From a checkpoint of a small transformer trained on Wikipedia.
Architecture: RMSNorm before each block, rotary positions, no biases in attention or MLP.
Training: a variant of SOAP for these matrices, 244M tokens, 3721 steps.
Each number is 500 + 50 x the weight over its row's rms, rounded and kept within 0 to 999. Layers, rows and columns count from 0. Numbers have three digits each. The size before them is the row's rms in percent of the matrix's.

# layer 4 attention value, 192x192, rms 0.249, rows 42-95, columns 96-191
067:553441437489470474567507393424490514514424478636548559588464443520449490444508530468436558485532480562545511438424451477501544599451487506547565605439509534539522469474516549540471591398535487509581537473552540461446467489490487438471497549448501499493616577540529414456525526452491429500
061:434415447415575529480438541567490503534494411456564445517429554478564506449443434487484487441466504490487442449525495490537547435413391434518532572467521478613412516477577466509534526572385567417532531487584501450458543584578488478490468527538532575522383438632448552470483527507486477521
063:568483502574423478513592461531511546487545579495461466537454461514429494401551502406530525615616460550532535528533582452446457536465448475434423461440383530461509572442468480502509510486519482451456547518444530534475459564513461467575511491478543480561328425390445517549384439506405519504
069:543424505490526518487591463422420581464485568499436419407435489492535507440471542415529531517497527467472599469561568478531451531557467507445532437545363431574510483514538532495563406563567467519561490526542470538439491520471558474530478473539493473408543548474515447540465546479523514507
065:566324514498564508467491455381541500515547499457519524501625516444455528457518462467552449531515420589475555488563561520568485470500573487499507493497539502481538432576491460445445569607454527565489427521475537552459487485480497571527515504616433453464427551371538501500484539469559513467
067:534497420528510522415466495473577360493552528463485482521393498464476471474479559502462406487514555487523548452489463570501489462575408497480532428538525495510549491479442502553437485473492392528435444508455535545562535552558499471426549555534488485527549482509601423451523553453529593543
063:459557523557576497463547512429565471489535518497439495509466486384515564526511520456590501599520434482524555488480461430527482521495483577451489511466420517476494570655444517613469446424557459581564466530543489519432587591542473489512444345503384532554529533504551535387537526474526464419
061:487433571545546560503545477447547420510516461561559512518505497466550416587438557482525412483466505561537547489535513406490600448493517543402553535496579501576438490525467486477498475484566380557516495587504498535607449539513474493548459512510444576456496449475560453613487414412499616503
062:549487473489499552585509475504404485525588428504478456465514489426503491505494448524517533527494441484469464600420507488590529458466517514592530521557543577525560496512474501582411531570450511458418567487516471492518478631589590482463459514476531452481453578491482473550542506457526618411
064:552565560491473389525420490498492524470474505441532500447425550541523490468449640487499556516514540503497486553527438475517479572467497530510478489584506575461548408490457548466506502517506538516411460456519460604483536521532482582484553541488511512488549515441502543494477447464556489458
060:529498474541567516519520450490490490531509540457535576517523514456458484531510408436512411558434460522512470532530429481500496393464607435451585486489560470502520527522468561459526416526470588492448496441462499481542462412488596467489441496414556483452361453416508511471445529543449451535
067:553456400444564470555518509521440543393551493491450502484584590602458519524476559458512404571511566538432467527580541470491528498434502426484469522447592547557441427467486499521457505507530569462458529486404415458422517520481464460416562467499479474520492518470620467524465500552521579511
065:457486476566537470559439615480479566453486557514494442383502536484363485444556643482442510396445495522430472536505551438422486506559533497577445547502497476497494518497462540380610503515511482518474523464530489604624548458427514532465427537473542487510525443479500459496514545498608454528
059:508453585515433550477426420520595443469472414547517525512491555507479441501572566453533541453555524493481433510459521363479408468519467464547497558557441402521445549355490511469476551615492504453450418533461484509519474595356482475475468445509456510520464474500504535539543511482451540593
064:544554539475537474471469537436494514502426510520526423501553597419376538567524499527445524403473448425470415509500501429518482503574454393503578396620412593517586420428480579461500540483510508495585450463509490520415621578447525470420492487564596514468457481445448469487500522526485450476
067:486551517465492453452615442456534469459412460500451489520416454479486432467538486512551489487493475461460514530503648499505547493509460508497427490554473538504508505463515450491572527489457529567541408475472602462366520537468567499487396489545542458492497476476431454527497535487472455443
067:470571517502431461450489543483516528529422558498441533430476504594527482497537600476518465506450489462618581477475512501418534595537485501545525517601433507403474578524442537536478498507450467455536566483587431516525485459475492513455521545484537518474517548480421515453444448496519377542
059:508478592465541516554430490523510547502449484538496640466427492490520540547485550463513473474488546454557548514433516410456430429422437470528529434442580506542468500546471532362383512489388429452518493460574475479484455499519486427538520442441526474507506501553520619632487526531572507497
063:453523463538568541465509508451490431467597423495520464484452494563559538456522411495377443595486508538569463529582506503545402408451412617486531443533430446508495488485386472493553499541461548497548386509500584467510505481503376549473493493520497430560556543436516505451482551547501522497
060:482466609421494488511430507504475539503515543498527489543531553515530418561449423477506527466461498582459601443501655523488607482521498500498464511418521556449503435450583558447527519601500484562416507535534656525587595553417485509443489543565503523534436511452510453552401489598442504527
061:438528536429480581457505374535428528521471467444406451458456541413546517432430451523461455531556524528454603488552476471397449572485503526576504497430522402478529432562495537541516546459414474430528533492520515457609496467552557514465526526526491394490551592413510428468444493477472454450
061:504544481470505475519471573496499572387431437522434610505514555504549475472537503434512551520491468384497545537565513577565441469584495511601573563513452474496566475511523561451438490427520477486440576491474496457575564510489376537450523452586473623536486465472572369477564472541441456526
062:589531549549457455550510535462509458494513554435637507493503498519595515581455552506611556429503467556550382491500486540482498404544457490463557475584442516554542576490467535544562528476494538528419511457555506571432485525457524450493476542532453407534526499606432482515564454607506466401
063:552541455483541410517565532479487538413469464498540504443432461478509570415477556543602473455512409504555484396562502404518500510532579512462471497467438457516542555560601530515479558421506463512591455521514488482568574533500620476504595497558460494439578513543437553533527428480514497477
061:567448482461539515460499472553592572489521505525487527508532559407541453522518467517412464452551516507576452462505498493531457530546523518528467513427471485521467464527515557547495484465604424500425633474624583458537460512405531532544571504519572484462493466557514523477463536486490555561
061:554542430544437509455581571564562413517425449482511440539515511510487431493526499446355614433484449401530481454549519408598500479481463557464522509575423454538458508545522552547526512488444596475532481473558508528463433476395516463520537496553491455603415563552524553434471600500544393512
064:559596534452502447467447544546453466511517513424428550436492517555507465497497506590589498453521515481521455487440453528491405505559420533453553514567554516593455439548492471527524538484562542470530509442560522532536570444407504526547461592494498530513514501444450413441586524486412435438
064:556515576590434541474404500466440601478500442547525511535436500401545623515470437433454508506371565537434559511536515448525485522530445461584500511484514469467566494506473551514479526454460511501466477496471530561471506496516461549449518558469505563365439419421553496507477563465425506534
062:504488512463423402502506576534407539453469407450548461428415453477470489504483368445514438456486474548481530556491533486467515447501477451503459461456575469480546503599470456510524535478511466417461416565530403479535428547434572580623554498458547512351503497487483413512582511468530502459
060:493514463524572515536411483418416532517402474438476516562587477497606517496485495514445546482535445490563503457516534457467515499541522495461500485516482564546524517440518448525508570491559556538590504481420436523475513582470501461516542458487478513517491500453456538559641573514529573487
062:606500409497498497403566478567529468469544508553478488473528535497495471544444550448444538552554550455536517450412510461540508418450456534549412553467422474553461463549513414566519470428534542469445408502491487493494492515511572440467473527454516462489458513546512524515504532489515495551
060:484532532473470565449414574463491426492545524493491533506530533378503537526528561482507538436500587453495502524567578560525623500479480467433504440490521454536554507518559501538450480443391487541611467622546406496513574481500476500511567589431621452500478431534439466566427497616507496563
061:500436456430588482477477546476474542476555440519456444458449468460489577500406514556531477522470522512584577455524494453521523555512517520479528534580595480446563459489521474544594483411473544459559521505517426406478603489515527452469455538544505496598510454579464511510492477454469500554
069:481473492512499461494504455530512431552502533421511433452508533522529493535479591477435440505554467460478563539569609504469616458418487568569526427476415589519505442565492462414460420448521473410511524576527474616524521482460403463481510487475458551438569500462591516573519451521465522475
066:465577456549384487511515420498488564474473471500462481476515462502471413354499442521438518490520483518372462404415467548577578470572496495461543508432469549560520477483500465584529448434450494531446481546492474477468465503534514572471483419527550505542447489485482515477481489549497635386
063:508395487477548588503516508534485528561434480535531500525516465565461550580466587559473618486461503471559496549521451479511452545522536447516415485427447415417473554439483499552485443519502462549617451449502462495529457412548558450501455643589521450480487514524560594512496479515478523520
065:485544496474531601494520491491439499472478550465495560475461431614498492525487464499514413497442476443481536524445493600455485485570546540440473464520495537473529526529484520586508392500471551490554492512558515395588503452465455501507446552441533472559437564477498430531587433499464454515
063:484498518497415432605516562544437542465493509539510548558623519459430501497431502525466531479500527484576541560502507512560541506401481409410548483395502552485502480504486420452529546532465522492551467470517559553622500492444571537517525383521536460513464548484463504434517440605439451515
068:502557512431447508525477569505562559479408433563554493465542540422538491460543554550466496552548428516560485440478600530509545492592459461462553609451445512463417468500508451515407455476561517447527440521643591491519458444529503604578520547570483495527497552479505444527458536429538453468
068:542474538570511462473426498460483550542473512542590507374505459534494467466496550498419519535369415498491497491508534513439531482523560514445505420485377398441487485517432563558399456508513494416487453563560479445591508430501473442472483459560489435540509422494342481518567538583422524486
064:374547536573383544516561540492559462505541576450469477482524471518499425589448497519446482541474525551405581512614484473478507503355596531468425554600481515426475505534467449503514498557510486437523472617467440514469493494594444502486429588496421558489478563470433555528464525492534462476
063:499454524547464389542535495558519558513570629453522489479481471544565479446514481525521416571482521560464449491597520474416539515504551547496494505400482486510575502441412522538529535435549392559548482432440545515422541377527482505460486425497438482495518542469541467506543520436486460515
061:524440511557430413486608472464449537525467562582486458509468541519566536449491486548490502480449505485517433518484477465456458523449493512453501503527419468466429493541560420485507489452510444499528542544451475421525569425630570502365517568455565433571484460540505616527546544527508525414
062:457503530510476619450525544495576480541542610504517580558503487432530478484499413419546520542493531522520572527467553508546593563479397493495548521485566534521523468535464524526489497483437510576563430502527471559508515541493457542464495475537521477500538474458560400543510570455519456385
061:491484589506511508546433525471457426527461468496472457536562494546452586549451532463427448567416535501529486500532463486502466466561467490519528566546487521550511570559551425420472496507402588458548513474541478427490525582509655520535488544585578486581471522482440520572540512519502522561
062:484477534499413586579580503585483453535498536565541432509448518503460543547465527484471510584535480554538461466570566418522447514462487475473444434538457540644461527553496548464392522465406473477506538446495445460515550477481515555465444504517460516479511490458569512493455545547514420527
062:477471551561532454524543519446551453527456444492493473475454486477525516429570411514415424494511537423424380550512453504492507467456479541570482482512542464510544529506524495464522491410442579413530581549541494492510450566479479559409538517498514475533506515495481483540407448596435483456
063:510449517431434479470539458490537604545534560587498481494517560520456452499584587515516460493518506448482490468475545425509500513540521420422577511561446484583449514465535491473497451615488508526425496501532439486460490504435468621485429491456522533502476496489483526483497426496489557560
067:493428523558460524530585407488514437439575512468561615539456515520482528438510467465559566588558514425462552497441603539479611520500569492517483522428577463516548512503513445547493536426506443674525572483436490477422435480491522504523416454458523533486458509508510596482503506506568493497
061:419551467555434372559572556514508562447462498474519524464510534516479471442522434500500546440504497496597576553477536469480522421478555532540455561426530553494463537457532551446490461538502537507421413515440519506471525474486477447472605556495511548477487516605523450547431501570406547513
066:491473519558448415510409509446419548513465552547514514385458550487491465489451522483517519484441508464536468452498495517533415571591519633506492534481556504527567537458490453479470488547513491466546454545445431530486395533423555500591526415463419506453545531510520548539423480505427490467
059:496531483582471395494514550440534473508466425531506550525503475406519458394473439468507436554562517524420492588471494360536411582433489507408493445409456443552421422464596460519490510428515486542492526482527527484482396547482537547530410588511520516522499488487480465476534570532600437601
064:576492571569451459540425525382457497429555468552447532397377518406499471614485511469506547481554496438466488575526528505403498481466470490464567463515452494458482546519441533431569456536487503448404518483447584329523576532550565496479467427509555539386444538522527507470606449534500542472
064:505495559651517447451570522450531530437452492486468572481444501557500549524429439531432534516528487566466501492530559444489554510596519532471540526562444481574424513485494591497529509491571379497408501494595481475563507442529450518505560465491411358417546482413485423422497485448525390571
# layer 4 attention output (transposed), 192x192, rms 0.206, rows 42-95, columns 96-191
072:499606512492490463539589494385424527538521524494577448567518591467509534551548486520548551556470504493535509570500472541492525439588415494507493456507477526488424561512452455650400539529503469604518495476585421466526612539492479483540416403540504504393491460536478486499520556546532573490
065:578603531476456445508527557562556499463457493474483488478421489489510415523476444477536488598484392543495413611532522498436507504456476504517555565407539551422504463439553449535456513446475491464448475462497414515529531512545488596558519569418479473558533564440454416452476396456519544615
073:512481479568494470581466472452501468454438563523480599408453499549505522468505530470503505490534551505502562529663483422530514572447482494530518564520525476436609450487467496531541625499551560516453440447519563384482472534486515500509528425562490510503503527534476533560547469469526498636
072:457513418499430493469535442456464494491485374385586516494432466561473484507483501522466400537508512573580610401512579432491581476524524510518421381371539489461605561497458483493530516412521477483507645505601551427481481478437506472535495513477461448490513461466441533515528498426444487605
071:531465562474517462495633506543561431470397423461567471416557581521525547396505464501490511552574474449444552481439531545491569469531429508493533500523521417522530517386470484440540469576473509494563425471544543479491536482551568549537508510534502494565454492516524446533532549550472551551
070:557519430569490424453505408487472437411473534406569492514637513520490460515601530479483519519494487498483514536516407589488549584521465546489513462483512529591480551527491536464501546499452583502489542511510528508520509429591497494430512460550505468401543534524469395485531461468521465572
067:490571452491466398544449575433469495535408542582443521499434562446517469483570492507512512534573582526515496514541505476520507548508493563431497461494553500512464551642484543582583533441496466486508564486527557548407555560475525584492501415444526567453536582489528513607526485493458476591
066:475504537525518396517546492502575507512464549507488466466499548504491445480542499427532493538461452445529427501523506476532579497513483528411516437456563527437441517405461401467597481467490461421570483551527519501431446440447469530557505520496478496569530404587499533526470569386539419490
070:550477438520535505504539417504435529437547464478501461472549470476459529489519481443490421496458592422473411544543594519499510485500548458503428565523529563542446417479438540523586506498527651477532506551512435521496471478516461433537534520465508615521481539503445552554498517479544543517
071:464490567523459473496531512544571499532587500528503423480496411500498427579446539492509514469469482579530484542537507423426513481514494460475482499384395481496531476480538577433451514559389539409423471475483395464418506460532480452441614507606530479412475474491463560561520526381594526602
068:443458548519482504494471493486522499465446475542486516494531559430433503485461504519512497470549380491463547412521532510571521534569533476495419520572483504428474511429420409519534461421517492480591470557520522458638420605634514552576497491517468506548503504581510556468422413494520524587
074:513486558537560512513445528416522496469516499501505468497374574502516486514451404481469505443514524527494461440588491545431479546615469502502440608492493588493441526430478539444546496566372432451518454586535510536493554483512507422456429575487541439449458476481436508506538516503485475477
072:408490552551486517454587483546414532533532455505557507481481525454531475514453476496474527493506514526570510560487564505449582490578529513424475486526485536461512538550539529529543503466464434563444502578452521551535380534520509553508525619584542500432433533423566521491452494479490523614
065:517495524534532492567431515467526433412502565443532495531581494452573470552451653607498479463507445507449508610519612556514460470516587530566478505405544461484453403476499537466543497508525463508471493467653556549393445488515532542546513505457468489478469503463506556473490517561473558472
070:425492529428495481540505515472405572517463557435524450537519348514525437532605497508524536481524440677508533532441480500529476500507519528507545494447436503539542446497435504487521531429346538572491524422468439524535428469522493516373472496478479559446501424507491502557442480591388532532
071:500480505396470470455503465492499444498531445503469514493444362461575555493566466502549503520493453526486484580526515559518564485468474443448562435477512411438567493448392474526447510511552404555586595498528551454482463578604496455523509512542524466435468494454542580571532516534499557465
073:527529501494523454513502462522516501490616460525471481446565503453638572488403548451507487411539553413581531384582410471515487503450562480470569406507454544539506481535506524460453478484441449507519493513581430501507513485462523544533532423408468580529505525541648465484408454547503489538
065:531475422472477528403390510539483531552560549450487530442511545472464521530456499418521539492410416448528521377505456581449464527600585388588485462445484405538524595534464541538541493539527478456558475498516583537412469458539502563573560624435516525489501517467549549501524541535526507417
070:507498491508454350476482525495475422507551545409545458576500548462504426488526487516456479425505484418416525542493593583494341597517475520525463489566380528516446508532435464530549504519393531481543507576514544446610542578501449484574488492566530462511498497539488465431476551547468558587
068:412539431559508605461566612512504451471484496517456522443484393508545502472463389487371544545476512528482531493507548548498480542478506533546418532442471537437425439430513592505522456506500521481519495546420490485496510407609487505532472527544529444506495534408466536524560527508515460420
069:551474485559555430384473469448422546507531471525504558533516613537550499511530529487430445482526495401485483472565601521516441464464492539565420508386504481473525541488528503547485466514594534428570462537434487502465506433463458495493485477524432473486496503560460432478506559522552497475
068:500531531498493557488411482478555514514382474572588435466435479528519519596506426564476519462541493536514498526581520505523507479514541445561542517460493537565496488479497452484597527433473495449509515632572535507509455463531566520517482456496451459416456413492571396542509451482563430461
071:469498555502570501545550520562418469536531521431418490498549365503563478488496504465631555471497474542553466445531427588515501513455508451549539510525502526523585431526434606435483455449512546489571463477453387554496509580513614532586515491481623526555536529430458417518450462457474548562
068:559533442434608563465500446474482451548513390568521422484546437512478487612428491451511607507487543540496533545463399457476434445499565461559486446467351524482491552448466512466555533482426416463527583493387529479410485412477488423492444412446508492551474509527510533472531517529444452475
069:455450500531522504583495408499475512485473544565498495524541571503485486448665519504463627564433542565493568567560483501498411487493481462538536481474559573565497426535453525561496549509493467431460566471545501539437479526440540557519474454539493540441510427558570511489512527465453358514
069:528384515550488402570502548514458499500574512527409558491505477488493546489487545568478464515485561502507532552436499473563558580483531486437600503530499583519560576577479508589498461504445494543495456485552393493517500565477432590517602377489477522496469530429445552445429375516497493462
069:479599440447496449530517445517613458439477530478454468530488459558488479571498472489449452520428518573466462592492530558488572480572451444463501475540444527447532474487506530447529441572525407542522490531568462559417512419533464518505428445513503554482557353502567432479450460511506524548
070:411476447463418456523452521407506500529555454595528490578543479480422479439542511521469588550492501602375536521554548503471534546514502440497526555480483523467438480518510455522541520480487466553425456542569515538547433465485579434457592533491446535451530506505408532509507470554455491486
073:543435528571434402393536475470426521520449413452564487573417477584488526458461462494573470526417558489576542498586562455522598451545621499467477445441574537567448409534466540421561371486477539493553465527519598486502378509489491467529560438560517480527551489480515530458477619581497523505
064:449525497481464514488584508575472524539499489451395389566454455513444557538532516633555545559450483597565547446462573521447522494489519483510551497478463506517583517512526452522489562533367544425435505466461574453550593531542501492464502617559528635522503620608544474418489439523475500436
070:587557407475511428525542429451492478497449546467582626548510487463483442514506548488533351496437593524518466486514461601500511495490492453499560483623559502447565479491535536507534471537499441580556588507587524522473503493463444483564532486525557491436493491424578500578485460505525465472
068:533467463573482462526527482464518515538608576435490443461494419445501455508533443414531462591504478590524519495540521539429547467471605390452506527448510441494531417470376467393464489456521462410483548550522511528530531524502420505475562544552427488502542496538494486402557429486450505431
067:509517540567535413474452534473519504583541475539581529509495452471483349532458572449491492573481487523480486494518456467448570544452486373465492561475478576567519522497464458577517532527461532450513594520483566415462510471528512497533488512401512398496536497521487460531441408509404532453
075:552465509436485471453543454505534563473565426519523443450583441567551551496527548501494521597525523556532575578505538537459456538469548519567523480471426545475471544538477466382471562536479413532531456582491539573463539467468434466460515526543491446505476362479427495554539501419483553570
071:483483439560521424585536502505450573467408496527452532551525524460423571458465485521531454483347581585426495496492501560479535449398497529531415445441521514434544478615419428479522492596479549506455499434498480443532487494487561495529454435457489531573444551401425540497505498550569525539
068:601468483541538565421506444410424486508522539557572488565505459497411528415530514527495552509547521415574458558493440459481542497455503555453532494564474539523472518401550462498488448527597591512457493507527460537585513474477477564493520553483451453450497501428554484502491430508416455489
069:440458521565459533505465500541585421580517532441459561599507471534491529588557471494506479525581506498427439462471513542502509433459560406549539573571502570462518530471401438420466529410435438546582500467400557489585515479493510568478439585557526486495474504489501484458439538467471444412
065:496365507463520566493502543480486606556516495584480495510414523593404456508490491457512499519406430556411556591543502460545449547549527557469477467526455544498520402437563589549432441450527576453539568515602421545487440485571515441515535508494540531480493533545504529482416596475550463484
072:532476561504437547554519488505577529482490480609583513569497540420538578443533528530493611505511487503511501531525488502518538432533517577504524355392452516526534540493506516487506491515471485496477460500479566468500480512460456513356490529444553561585416408441457414547530525423443495436
074:490484511519439416432447503530424585566396475563563505488520568444474500529436479552457431501569490503464518413543537580516451524527514596570492446582583471455497474490505473447459531534514485526484470464489484537583571535436490528392481526509562548502485434557512526467518587511458612515
070:446513623495507482413543608532555485519537455499491509515515542548508571446395502587433475449489517521509441480558435491537471488582525524540406526548463527468477513561520572409438524441610551467555491489449418435478519515505355492493557483497490482545449520551537462540521466543425470495
067:438562531545513531439493573464575517398478486494403542500404492541587488437434497416515566528458425474499522542513500443570503430583487544406618514597442612521499552498439494480495572516587484466428539459448520494550518437469449435498443576500496457448515537551556420549432505437565535548
069:432567473566536461473485506429448520515506532507492475545591605504459492553599487489486528500479462402546512385532565437439484512426503469528486481540449525467567488552509545488561581547593532562520507562539485475466467507478451493439539518496484469506506555516541460491377611445529500543
067:544457546405501387402482552508497442480508456496496437558514454419514423486588432473536560542439500510484526506490490467485554468479409455423513522513426525465436538564444445511481445457497465539523437532546473556530506530528584531557467538549488530414526461549527424398450448519508459514
070:529503561465456464517493519516454410563457467522520472522470488478466554496525474381400517524563482464464514548472528405471521555452526487435525446468410492512471546519497646503429545493476524544585427427540504472469467511455427530521557543521452508555518465559482459542491418570573488441
069:523452411495489502504447504401584477511464541580437543487517487474577485537528466504458512633444459526487475477533465416490399568536524485553416432586543535588577522525538514568452495546457422496479527492536488479428483528498540548534530505519483435534466527494458443595508479602562421494
069:516515538515539403484484441520399447455550543440408469538445585478470558562426585399433491488481488518435458514520477602508465528474526557386461464520492452563475552445513391505497490409508453381462457519432428497470466508511518616480564494524450479452458486467455489551412491582490496526
070:469557489519372527565483441537511452481557469493526625406444613571495485565509627451554530545463528531528547455555620512524572410544517486466418487470534429428501534428499517493462475578452499567504472447524450472462483514460559416630518510424440484492422512503540518625519556493453538546
070:500530451487464508534590465454541517524594518524509533490486504519531463491523500426592564545486531443425535418497563458598504410552482440509464538493566452467470532501491464487506438436565525456540548535510551426543505576480488546647494559536463521520486477466506488453451585534568441498
070:418540534514483369413518409418453534411492487525530427527555521504473553538534528567440527553365537455516558487485366444435529516432447571452584536452441579509483381509566495538462486571493491514574476552525496414542394475496512398457484546539478491505457536368544530486479479514492542457
071:430453552504497364506522432536520453511416541484507486488477481513501499524443557526544502491561488537571404441500438523471554439478567555452427489535506426615464557536483469429398536463533515402481460510549580527483544470530555537450601469530426621576443493459572560480459507484540565360
066:516453500484434446613565522496416491507544490514541517457443547529510466519490488567488557476418450500392499524519445574486464482540526494474495482554516500424510554631550507527496524460464468380522477430590479434576503461571521570551564438475457524481512492595541493448553616477443557434
070:425456579452438477579452384503502520514499501455526500495455499505573507503601483521393591471380519507514451423556567533543454550460446387475512552481553476439488458454444480338459536447526457492529542510578478573627390542454608506439441462415507478471488539437493627561475575521563588546
068:435515520500508527462535494457466450496403470540444519540459499457494478440542500422529474549491469529487569521600450442633466496392520463575537567515570519541498544578528505525429464541455358460506532479495532526497395496481455549474519434553498461536478536465522533545480487455395494433
# layer 4 attention query, 192x192, rms 0.102, rows 96-114, columns 96-191
037:497489545484439499478488426588498476498432588503424548577500536426498540551564533398430531465526531534471488418473507641517513555480547450440502483528545525489555495517441503512560613492473541546487456333491569485509491552557481535526556451528514452501473629455546527570545526593522518426
039:496524491466480437567509473488518606428518459623529458512467484449478486512477432509558566512518522503541505509463556347514555444454496568443427565486429548554541480481460515432447442457513512489513539513552548578519511545507438475456373489527549494583483566460516607412413487481517528577
034:522498528473403534559413577551465595526595579575497548503502476580520489489439576477534499482523564454498432517505592512464463508437501472563530419456486405482384563509511462500480466606533452456535465567431511456473455485578556537434547513560453555498527518405464551558558461478520541497
039:503512455539460551436478440586522494539498494506435485523529538510502602536506427501449521389530505489512445520551524575455502601586588532529527494466529497489526460470500476526492454386432484587517447468527459516447526427404527536467515504553372393482499493532490545548443499503563578546
040:546424577551427524625510576502569479488498550498468443563547455507573502533546584461564433535451403442433450567550496466464545473474554450482475453479537424489492581487554466528574492500506494504475580541450534556485575483522483550517465553511444604407499552529493446498512402484500516552
035:609514535572401412541447544507532449487475475459475558502531435498451602401435480481540448367533502498521440502520509599529442486466518438607510507541428501501481562512509438520460519526508456499559350476542476469353494518540563514471576546521484366506531483467488465505467489528501535429
040:497583491597488476433402453459514465494537527532439484429520421426435586587496455540440524405520550546596463531511419605512454581573485465500488560499558522555525514510480514465536484548529636525555393427502390463399543500471485504431544610517497408559527521466428465606589481585406550547
036:489524521499535498475488605469434478563459504492434404565575437509472542557505556554509476522446470490607397417459456480556500531478535582490468448451467498446494528403495553437502468585533531566471418509540410448456556538491423474449493448534450455617545472490474552577557455509418515531
045:453497552455509606498549457519510507528510499546594503595441540532507484446446451536533444580488526508511487501545574362438545441499493596440438466508419378519558478494517507535562397486463477395485487522533532523508494494528494418467427484502563540465428529541566518464400423535526442466
036:600356557519439461521534462488506473399592545566580490443455415520459484484467482440473393464532557398435516515619547438532553537553485448537492519481458461469537502516524528524485504467519515493502534515496439558560523456493462473442554587492516514473392496618458505582497419503475562465
038:516388509511524516468544504528528518436557501519491556512478484527452507525396484490553551560569555541456524533513615373437468467437518506421429494557527485523592486493480502598486416474409484431474538510553517480514568474488486551506476504530541579407518569507517520631460549506506456472
040:495506505473460420496536480546585458548566484550407530492451481498443495440528551466451566467489568500579496520500463431469592592557566438506578379468441470550440435511518470448409488513536495525549458501476403527512507523590567556471564545440452422461515511490445427487468550461490612466
043:465471495516473482538522487474565445531473476415453596504468462320494578480465481475482536436559526544479525489556443548473421563532527464551564447464448516499451529555455511568495645564543373517583454437470405534469483490562532568462552503523459386482564478453546494504441560516482478517
043:492520472538572500484480531465464452565435420460498481536513558511470469494541509541427478464432461505463454470450508569574432494512462475529571518487476404409381427510495544438513542580560508569565373458443515401429503467502555440507569474508512406533507423489530509492581475534439476530
046:448547471583481444423435566484456517510500480445498499508557481385460571559493527508464509408523511565513465388533481566583486516491474479503563513509508464493454493568456504455504593539583503459523315447496534440464414523513483523484549443499466367570508408442454530522509584599520534511
051:512519437530563548482451538461454536495447502534544437468502558585532374540449573509480474505419395480488488492478508437497503402548448527470484569547477508472519549442547505396558555515522588548471490561541444430487489480457503451552484517580547547458508474514524513488503507443494488589
042:498519494580526545531446520401396487528472520439513440515501530538453466538430478439457483512426473515448529482510561593554405532441414487490541527496544537513534548444491516502547575539508478464506574507515593534495485460485539474592481444630511500501506490497525487416556589420469535405
041:518466563457533509439510450559486556541538545505508483412423543483439442413495519470542504511548625519477537547498504370432526482454537586495430524579471558567477436472509509526477418486478511388443651557506482528606552514524468480488448447490548582511455527546451513501475495473459467437
047:486513472498450454518518520467518457537514550586490534455529497579536587500490496567520484475453450383522493499493461636484454518502431421514557609476528497515523499512554461503482447437455465612476412534484530491425524460410512580561505570472440466481559464486412405487571449494522508464
# layer 4 attention key, 192x192, rms 0.113, rows 96-113, columns 96-191
032:491560488456436492434524546451490568437507500442531534537572613565473508491421443524613539494551480542517597624476596503485523531478583535493529421431482509487448562545492576521509499498507443500513487505536457518514512405494412474564562480424526359593439518454523500598425497544474487415
033:623462416442438489467531458496587484538504490544395515501552518557530419400496552468537438440466471457606459560506560606482544515594439556541500511513585446481532418468561511619469493520489545460530547495448388471451456549447549482494527512489485534415465534462505432595551480395503538500
032:408525550528492486462470424394538443482394468405540526552498549533446559505576500453434533507507491503526567498527487472571457536460490545447515499532556550420568495466446492421512444494451414540473503472572498488500597540486489544495503436509555454573440510514451561437469520501498455512
033:557476475431585506535517465513532459542462423433480462471518517424557526452581485484544493572479616550570580519505477542513514444444518521446525549462531545436532560536502498493585609536558510525578427454421485504587578530539427557562540522499496447558448553550495542518590572531459527463
034:441616511440493597472449444561387503565470479508528523442516500484364506492495454512521551472448551553514545449530530534556499455517429582517430471493411484487546473492498544410493423507448501482581423503475372421467468479432492573557463421507531480615577534520558513563494472544529457452
032:430539531443486548513551419483409483573499406461520488440449560525522545475487529583498468518471559535458520509574511514437515512468493497461518574414570489448497460545460544496603550472356497491605559499453464468598569508480498485570554546517480449429456586527568533502523440546532485479
034:540502490556483506531519391480500427477427491434535567429438593485462498518493501488472455600543448557435562461595518500561506512445504493436509611414537517450473500577455460439524605481441446483505510548493506570554537498497542412392503403481496496536490563529442473499546502495482581447
032:583492521556544455529595546583503528455558526511496500418488508594542499481442483427518464533522465468444492572503495553524696520527490422514530488594484559553467430538533438535504532532560527555480500617434464552531445433468621463569557558547484517418431517475544409502431413460550508470
034:518527466415461470378517470482537485454513461539441494533558508406434485564548486424489602477654631593551448465470389486495460548491485574600442551559508581493478479405494480541486500511480488522402558483508567489513572630501411581477412443554541490521495502545499563468561523579566496512
031:385568423482511538516468527498484432493363507458559484464498520457508518556531457528525570500400496491536599452505384516566426467480483506541461516412457442454449586481496512481453553539530550401578535477444477537480517548448511455521389443513514647595570525435459452510479493535477452449
037:463582496488531543438504454478466541500431533586500482518525574443482492406593494550492571522474489418470480446459414541482448515461583546480530528433488605427550475475489558406485457479487461586498485522460530530551431500505448486507400462557520489530520430543494509467514531489438552548
035:426387538536503522569579459494590518517473449508462462443502504469464474453536394517535483546531496512426494541480623453555446391565428590482532527467543532524543608502463511454498535543404400448539434403462520496511503473603478468579476534493506494535461456517469524443512521555484395502
031:497475523518471558584500507511591513514549608453440495536531515581542523548573513492571537540510448530496551526508667461485512538484445589461478558497458491517537587470429458464446408522510517543540489522485533496481491435561465440417430579420450579509477611483408535571437533496466528544
033:631427482557539515431421469507524548501531580473522513562477510539544448485578576451535461515561543537492548472550419456446506454496487555573407461640536515490525504504491414487456494483520539469457446509552500462489507525492482501496421456532471501489565474417502419525412495454585495546
036:636416494396584508519492500481592535463504514557553487588500480587515476499474508515523448510553448508535504468505490368474552475513423522547493484529537507484413503436445454490432467430484460480542576505525454426441482443559424411488505548511520558522501453444460398509494543475508547547
033:592554626474447514519521475475530560441458509526541436489449508431480505418455559536502474471520591429589514489414460592548503570463523534543495411525516515471527389511512582507504470448509552451430419474521466501512504555441441527503504517531486547483556395476542491498503464561510452401
031:498525427527510507392492588458503510496527585544471494455516568482514513496480513469563532450490405392469465484457522569514550532485460466475551411488499422447475476553409524502540502474567543500441408414509445444506497544483434564534533568516575480551536414444574532516504478554523525543
037:398586474530485536500498477561494488531518450506425535507497576479453555469408489499509574554554550435461423442495551538497438539448440474563539606449427567506530570540458615534559571509483454428505511563479535512432480530471538618560584467450562461467493537557518574433472533509455500552